Part of a small language model's weights.
Training: 148M tokens, 9034 steps.
Each number is 500 + 50 x the weight over its row's rms, rounded and kept within 0 to 999. Layers, rows and columns count from 0. Numbers have three digits each. The size before them is the row's rms in percent of the matrix's.

# layer 10 attention query, 96x96, rms 0.0639, rows 37-63, columns 0-95
154:472540548537439515541489439472364423490560441482493491444507462386547440467436416460455522559434520630517441503507539528531501563441498501440475450422521524488505505528492526486485599462527559418478547426529428503539579504530458445528515509524596494553552519541508591550474522498472428598
089:415548462590522497436461498537489419516513514541633440522524516440491464424453457584427540485457484487479444436372559544485532425465485498455477362510487556530484459495558478521565459459545544493466475396471402460516461542523455481518552487448518451606510497517497454535412518474487427496
088:533508446531462610411491427457494399501492459578461471551531469412503578600517436457458532545493467512471539570565433506482531480542499449463404424465480573637462444539537526611395544516512491576518447475528455599510521453505513541519486524545512499581534531467492503491539442478507490535
100:545490497506570511515529418584481423422450472525459483559397545510471493553520400437528476527431446583454521479564471515527581460562470527514496453439483535545458572486524502524512548393538502467508609508468558477421598467599556527543494456506417465450463515545515554479491441410553442429
049:570448555598444483524392449413492520620539554589448452524636489547441499493499609484465457512454505521534496556524506534465541529492493559596544560470528506576408493501505508483523511503470541436537589471466531440507487471454573522483425457432470446524603521556516496509454514473438440519
069:567422547596473448545465443425564512560511490505514500497588473516431494439550495536444483467494503514517483518482506519486494523545473505601523508429521506641411500454419480452609521504488491455505553469454561384539534563496548493427465445387423469487543491569527402579490476568481473454
077:507540472493453537533448426461436422560440465640423525491588557522456471484485485414435373506468583520570446523452503476476431488491527450491616521487548535472454532573513539522539513469565421380479520486570437507450463465538529479501411513472489497518484518497523392462440521442473466514
077:399546375427510565435482511530419494439462496455490514425506478507535449573432476558434552627506500470496484519504487479546518475444481521402537438552528505449601569492495588562455510547571413539505425451524471531489491423516482460511519534556587454486446530475462560510528472490433501607
100:520503524548562523491491513501459522505482513390592517458471551518405506470420539470533590588501487444505563464482539512485582530473409395544485456510570485467504545415553479518448420501479496481474603490466399445450443628508478463540567574509557495458513499423561413594517526522477529505
082:466550485485519515521593553519572582551599543468468519506457571566487491529491557500482524546450557560568419434492423564439450532574517464571585549522535476480516432463544565448509497491526534541535481575373475481427580512548595572469513489447508578427525527504514529442500502542498547389
114:579477457381490457537492538547527612509500538561568525548432531594477542472495612520537494501552536447442554458436510435435554476542423528506584503575552395520517545498571486439534471475443524547512526575524590507486444491470527546509518530487454559510496509445571507482544640548516557523
105:557469453441466536532520456493545469520460535572532471520574492578522513497564554471529385490502426467450660547409446376479465470474456442517501496589512410523475554536508481423521488425405527546548526490568541573469484568442525588527449452462477516508472522496469508456505536504553539413
082:532544446494458397513499530501518480477410555514564498475541511481516509420431465562348499473457457548459440541387492442452567455501504435480529412498578492491518556455517464505514455461573497435602506422469574525582562534445488521509553503463493517535582535466487559512513635538551449519
105:487523509539477452480536605454495522496589487420482515422472517490469433451441501456488479532483592474577493422498538491515531520527547499584494513450538513327511575447655521548492471423581561412506546520459479426475515503519540496592491455496499436456568471509591473482486529468479475576
144:393503487567483582467553475424441534555579452525454559466582489488470541501484428444396546534523551541647396476568507462538436577496527455478487490486552556505522474508490517586450523583538528463523471481513400513503480429436461450515496460551549478507574496414453491547505526560489407502
072:541563477570465486419455540548528484507464440450495436503546452393525532505559461541438380506502487568507400554545439598444514445493497506468453480441490524519560414465467474584464469534415531452549490507415585450465428419530516510554469601531489522549476557421439465452478435445494493488
130:566439444410531505514472534552566494461464576498489552520469474585500520523494548478583455517578428419440592599502470470451511446521400498584575517603513427525445550511497458469531457444473505553544556487496588563537539522474461595480462445503405500491437506436465513418553516488530556448
083:441443462447445631433468558590503522512466434514499567540492512538493574581538462520549542476503423569531521541485488486514526531445451453519494473497459509455491498446613546557527458464412534529542434580619497545410418477458475497551518573589515493582480536508443551523485526402515548555
125:452485502447521462579514442532501478544488545555537532536498536589502569442553602513542466486508394503424549508528475495460471521584460442528579518511506426571510494513394437390600485492449494597486484500524572569400533519491539468464483460454465534473414599475445515512502516573516519390
079:448500492511451548390446559497468446505532470474602571540512437429573520536527502549485596466531456463514420444388528571550605472497511403399505463526452583510530457507475494533496516537557370526550437446543406496524396470492432449532483456542510493487507458497486537550499495477457489545
086:496551530509504466535507548540571606514609574460528552571487499446449477482611608560515546554464547553466424429473533507462632554587566495451404538486496498533471468440522522540459492527493544548492492571485556410490424481570535527499456460469499535535562465496543379453469534498486496524
079:453577563545544431459463421579439564470524496489423503480566499493541456494561457532494459569420597521489431492500492480506513621502577531504502450433449491481483418492466575576424523525533508442504458498443481494628584472510521543458441605542477494494580425427475439549518522511517426474
084:510526528442540562632578444536533598624598571525441527572539424486516499431587590524445475473455448515483482419579484486524449500534483448486473501465518451602432460458492432401471531516462519562517501469604569455537514451467531512544477542456540527485538493487540443529487541554503487495
115:463462481479512580519519395585474492527518519548550493502545567533526492488418519503555479497523377520467606464480473540477547491574466431556562505585474484542502487461429513332505479545403481594543564528546558487494461544575458455477501472536535527555428526496488432539478523570592535436
084:541528568519514460506547475522508474486484439529499453471523586574556366537509513502500446490526574499456546446397487524460517485424541511558548510532484494436586479567470502362560429429539600422461571547486541525531467552495504508477473436514414452456436505535509564402534605484519537437
085:410422561467532555566522407492436429541541421554399481511536534463535514525538508477433510507512474490525521488518513514485420542480525543410550468485560482578563546575571517408605522407535427489460512507618504577455499490451500513519452529495463521460524443596554490516434510386448518519
084:505530476560552380555504434556457495438528503491486492436457481553563468481455459449528484481513450574438420540509441524499513480529419415641516589450477491429471422506452426469548492489545490494565610429436503540499534505520506423426529546500433510548433519431493590511511546599490519452
# layer 10 attention key, 96x96, rms 0.0702, rows 37-63, columns 0-95
058:546458537415535585570469451513478580480462478405435341530500488515480454563417506500515489495535568447547506487513487496440604471472448546495534518477545494505455448391495545576534421507515430495398543383492467559533448446581537545531502593536447540429494449464493532499502536491479489502
058:445495475461546539499554559611454416553467495516538544465508519479465530462535497533578523495535502592486496435408460570546519512520551493516436573476473575493548586523475507556586571473507452458433453556419578434564516585498461373443547533461511545492521571416517477561564469469574471451
051:472491454519458428473427513564494538527413468563416452610528485530470437500517533550525567544552555532425390549521485567457490552461445561474436486518537416416432481511534484555525494583521513463454592532498485551572480510522538419551566533517617566419551521543557498532508546580519505470
042:475404583503456472515522438481525482479465463517414585514522427492499456489492473443489448614568583504574541609529427637505564438381430530463503458530426419500498444576489445549453459532537503489509479467500444472510492470490469525580485539529465553471611495457492500576477528510533548462
039:485403479474493489622497444578576499484558478502534599519467513591516537454462533431504447563522386512457450564515476535477456520556513460510503533530485492531442439544536438435528428497465462465460419584526472522414577543530575444541478664451533569466492505507496557494582511519468522513
056:475513530385517589526417411494532430513501502638460539517479559580472572477485491404535484533565400527503446577651443508512419519588470488511569542511471529505399507593538535458492558459474487440515565541480464517439521488474535499461464485539500553504522469484458466428519449465477495486
049:437525568554478467433545556612481523467460503383563481461503499423526508467458499520429531487448567511483489384359578557516503464437535450469423460484482513420553468493520480530503404517519478605477411494547532435502431504494445494537502548492557442483547561532528555607453518465541509528
041:453480574551481417437463556560528644485489543483522500526509473504523527464533471447544563449398504545548567403447538542531432451486474453405376547422441522461572461439516521462543446485549466512540442532548521555551421535479384567484552485477522465490567502571493492484505520574511476515
056:499488541475572439416449603404539466564506422491466378512463475464548474597439487549502430585565514510544447534455527526576438526500425554564515461458585561457539512435507556509473430525513477599481540474443507518537513533474530484497500527554479531442504507447424476421491605498408479543
055:627463503532547491524545461450560563554507503583501548550530477470401565522537524481536396451535537555475516484476514455488461547536467570473514545547540485388530499513556443451468472541543411416456432434531527555464398454559465508500448512552508413534379528490502490437446575424534447516
067:457427512539435547458447541387519511462389508550520570549449529554557419458489507549582423588548535472483496528503523461574481532463493530500447450607485550454480522515527488414530495569486559489534520423488546550512483422472479522569532384476522521528603538485475499532452523586433491388
054:530500419419512471551445560517496475637606567498472518465423473536579553444537575457409508413549477509468530480573497422532587553497455543522498503536592377485487493405510511438591471508466514530558523527481482501497454525395492460498458492477414484474483460562461553520487497582497532534
048:436450459472452544584614491507507486522507556611489486507410476530510483482502479597514393533496505507479612488581499491465509437564462545552534524512459394596533408510478549529577422460509462534481452502543471502433458521579440528512503410445415515505560516610540492563500434521494520502
058:520555507460495479513501516595515522531465428432537459498554549558433570489530554518513637532526524434425448438607443455519551548532483558513435498511500445491450557469569587551536470534485449437495421427504500537528472526495522478572407485543414457469619506469406418529462539466475565488
049:532537509468599528381468572530510521451581520604497531512464470602557489379532550478434530489552433545478449529542492475465498571503610492528384460520468458487515452518515532485487444524554488519482514500494520448594465514402522520531527480504565497446556655536490512563472427469505553460
059:446424529443486465483538502516509525381420472508593457572573564536505539447490466446480455592471603478502471529473540500499538569450571587661496486515452514418538443550489496550521494469522526491501525451595527506546478571497565481519526518558552512547522556464494502630597519491442471497
049:652426458572502505417468484501524495494539521605508557523615391578464525483510507402459536558497535560481564514473373530530530529466536502487552467527405415586511506501501432527484452537498412547547431573463495526472526496461441449504496519471541514525541525495591481511539570441486482478
058:405472405506564416471535597497468441550475467461487623488510489505559536481526488483463540503555462506471515496487534406627574443502490448444463459527424452470462436399434496420592451531439510462482463468536478421461579544542541485513595474485510567547458510559491452535472437477570500494
057:497455526472605500486454476529393505503495484492521459484423505536475520496596532502553498502507527454489404529451500459585490437437501523490617555496480550578524545468522524428541407552564571420500460526511610503515484572477502518466572541469509516396602471478514664515475504566529457467
055:567438508456592545513500513429380456495534539540435517540393570499523523492527571508490548397437496554494505554525464544535609479558472495473495435477531469454503495601418450478423530440580494551538484528451468393576460526480472486496563460475468530553532562575481536549396468528539537447
051:474647545474550511433593425572551467547512524493489401512540526470475488409489548501445471510501490508632495561468470560432457454438514478514420420483505453499580499551568497560496493454513484480499603459544498422552531538455456461479509610546452476388479540469478529527530423507520484564
058:530561457503449613486532558452540444468552424477540472504434532485518588477487487588516476427482453608564505492365547461422469605466546477532434447488477538494550541577543481461503451507567500438477479538449591456540583527472502485493521519505575436481429420516543499508471401569555498497
052:545577498488475560451492495478454510435487385458472433491545553485439450447448542439468554545505516504562525561497476476386428487532495494452478546487443534486584443509509433583507413440553524390528552421550396385488484508516474513460475586542604450456587471511479445513464531537484529530
047:461509519630457563475483421521426430508433597502464473548562446490454556456479519548521418480469459642420487467499551543444495452523474422438521539588506545442449538494496499443475569563522500458439530511523384498519488424554504458469513530513441549586444517540567548458504471580528464486
054:537533480464541460524551582504474470565443517581531505525589532379550485447455574427493499452460517454493485580460502576406496525526536533491522498402389530495481498482535416588511481556530488524538625440498581444477497521439497554452448493473529548455591496577570495515510493579561565455
053:555499428523549473517424516545527518501518458588544518550509607435528566487450559465540529491432461520425494501539434535468501517560488511470499518477515521494574351425483413478592521533435473452473460524471590465508489449374484518590539488499433552633479486494457489538443548435436532544
057:529541560531463547532568502575502489459461497531533416539572488477459564479429598530516365565449529512515503520472523484512510553390539513518526542396470640504557482546599426534484551455531502540446508482557482505552614554597503540440456486521569502465448514468424508509506512471499536579
# layer 10 attention value, 96x96, rms 0.0776, rows 32-38, columns 0-95
073:478544545508519495450505566514518489519554576526478466446449525526409432452385576478478515460463557477490531555519614625518497458456486515448587420473543465397510429505465492466480502459493485432513491581529458553488492479461529408451541514497454436492568494632460532478545574598458426487
090:520461486526492506473519489452524479500566560532502450529547525454465502491539488570462491500444477492465538476449485509491486624467542523428593458538539601603440556543558472483372538496405514566507522479529455492460534519661483535449534601479552458451628541469497523380494539512475499525
081:462467552503484525571537409470587470494424508469390467541537506541483397497524486582427411462492495420525546398529520432501545497562551475464529467515491511510578514470565574452432514433464550548453483500478448602527594500412484415493491497530463479545502414431460455416482454429520500453
081:421556566518586487497503574485431469589544507467532438471491468459493445471549554532431439448520605483392446526511580440546506451553452592551508498451514477513583482418485462505534485393439563503530423508458559474456439548523466446527563475573505477486452551548547445514486573461512553593
086:495476511541581489525509552473447532573521528423451481516518505431477488490448470461523418408484484390497408450559512476560514443524599517520502447497476411505523533516536613458436530433452460425521419510538463454533590473544489578519360476534466586494384462547493527489485481478478582494
078:550477436490591515539466632467434397517596459502551510444477532474452403502500530580465522515480493506477459417580555611514487473454483552411584490517521606465506573553538444504444532559500499510607520550466425516570450460492541521458501447527469452467498541461478460393538510475510494494
083:443512419493465537462551575608492506541455434467473433517502551537562510414486468536565547490556520501496474481479560520535462571547426448481520403499578470534511439491517445491486507479492455559476455418457516535445586479587478451584575565474606591496520547527563581533578487516492467616
# layer 10 attention output (transposed), 96x96, rms 0.0646, rows 32-38, columns 0-95
066:473533489461457434548464478474451414499567543441443530595480551414579550513427483532488493570516482464543568422583653525513482488529445557547448455447507494505492441413541446522560457506510544519521467533470594420514414534430431498452478569601526508512495470515557473424538531559474471520
085:546476483590399543509487577505519536526569448544417519519502554533475513521540589462558520586434543500643444502537569470447517520524476495612419495523514529393454550465569496615519521538509530474531479513549485414449475471490510465565521462515494478558542396544551472419511566453503526558
071:556575413515443469532463468469541453504497530436504535464561533450481431526474491415514522422534445515442492560449537445423538537523512493532409485488577557483526463600518410543435420529541487500434534559538403522477518508485420443550517495546430383553486478535450575547548583410536506430
076:487454482440619540535496508507524570495431577383508389550421454505512465506586535520467547474544546469552458485481502501533532551445573516542486479560481533421507468599450514567502432566433513507525516578427534439575438529489411431456505577468565463500469477468498531463583460560439511568
080:503455435522422497458478464528478563502379489542554486575575373452477513458529449465492497500488461537423431511472555529529555509507524428500488372543525578561556481514455532498416439413518458514560490470504498573600461582484511531483456492418477459529471556503461436476554526634525545536
075:505493699469542466516515544487457458507499468504440535452477557460469472511463524489443556609522567548538504432529480418497540498444405435540451528443519434454506473505523532587503479422519491491531431492526508472491381544475447535550451462450502456578586560483500469365462436473525514526
080:483580528464446419507501487494452541474500425533517436457573469587504538451498481568523555571542534457564456499469606560477453555470529485565540564541462526383558480499602477471524491494523423442557481504515512409528510404519497426545493515538493560476501424428405488621497507544430546433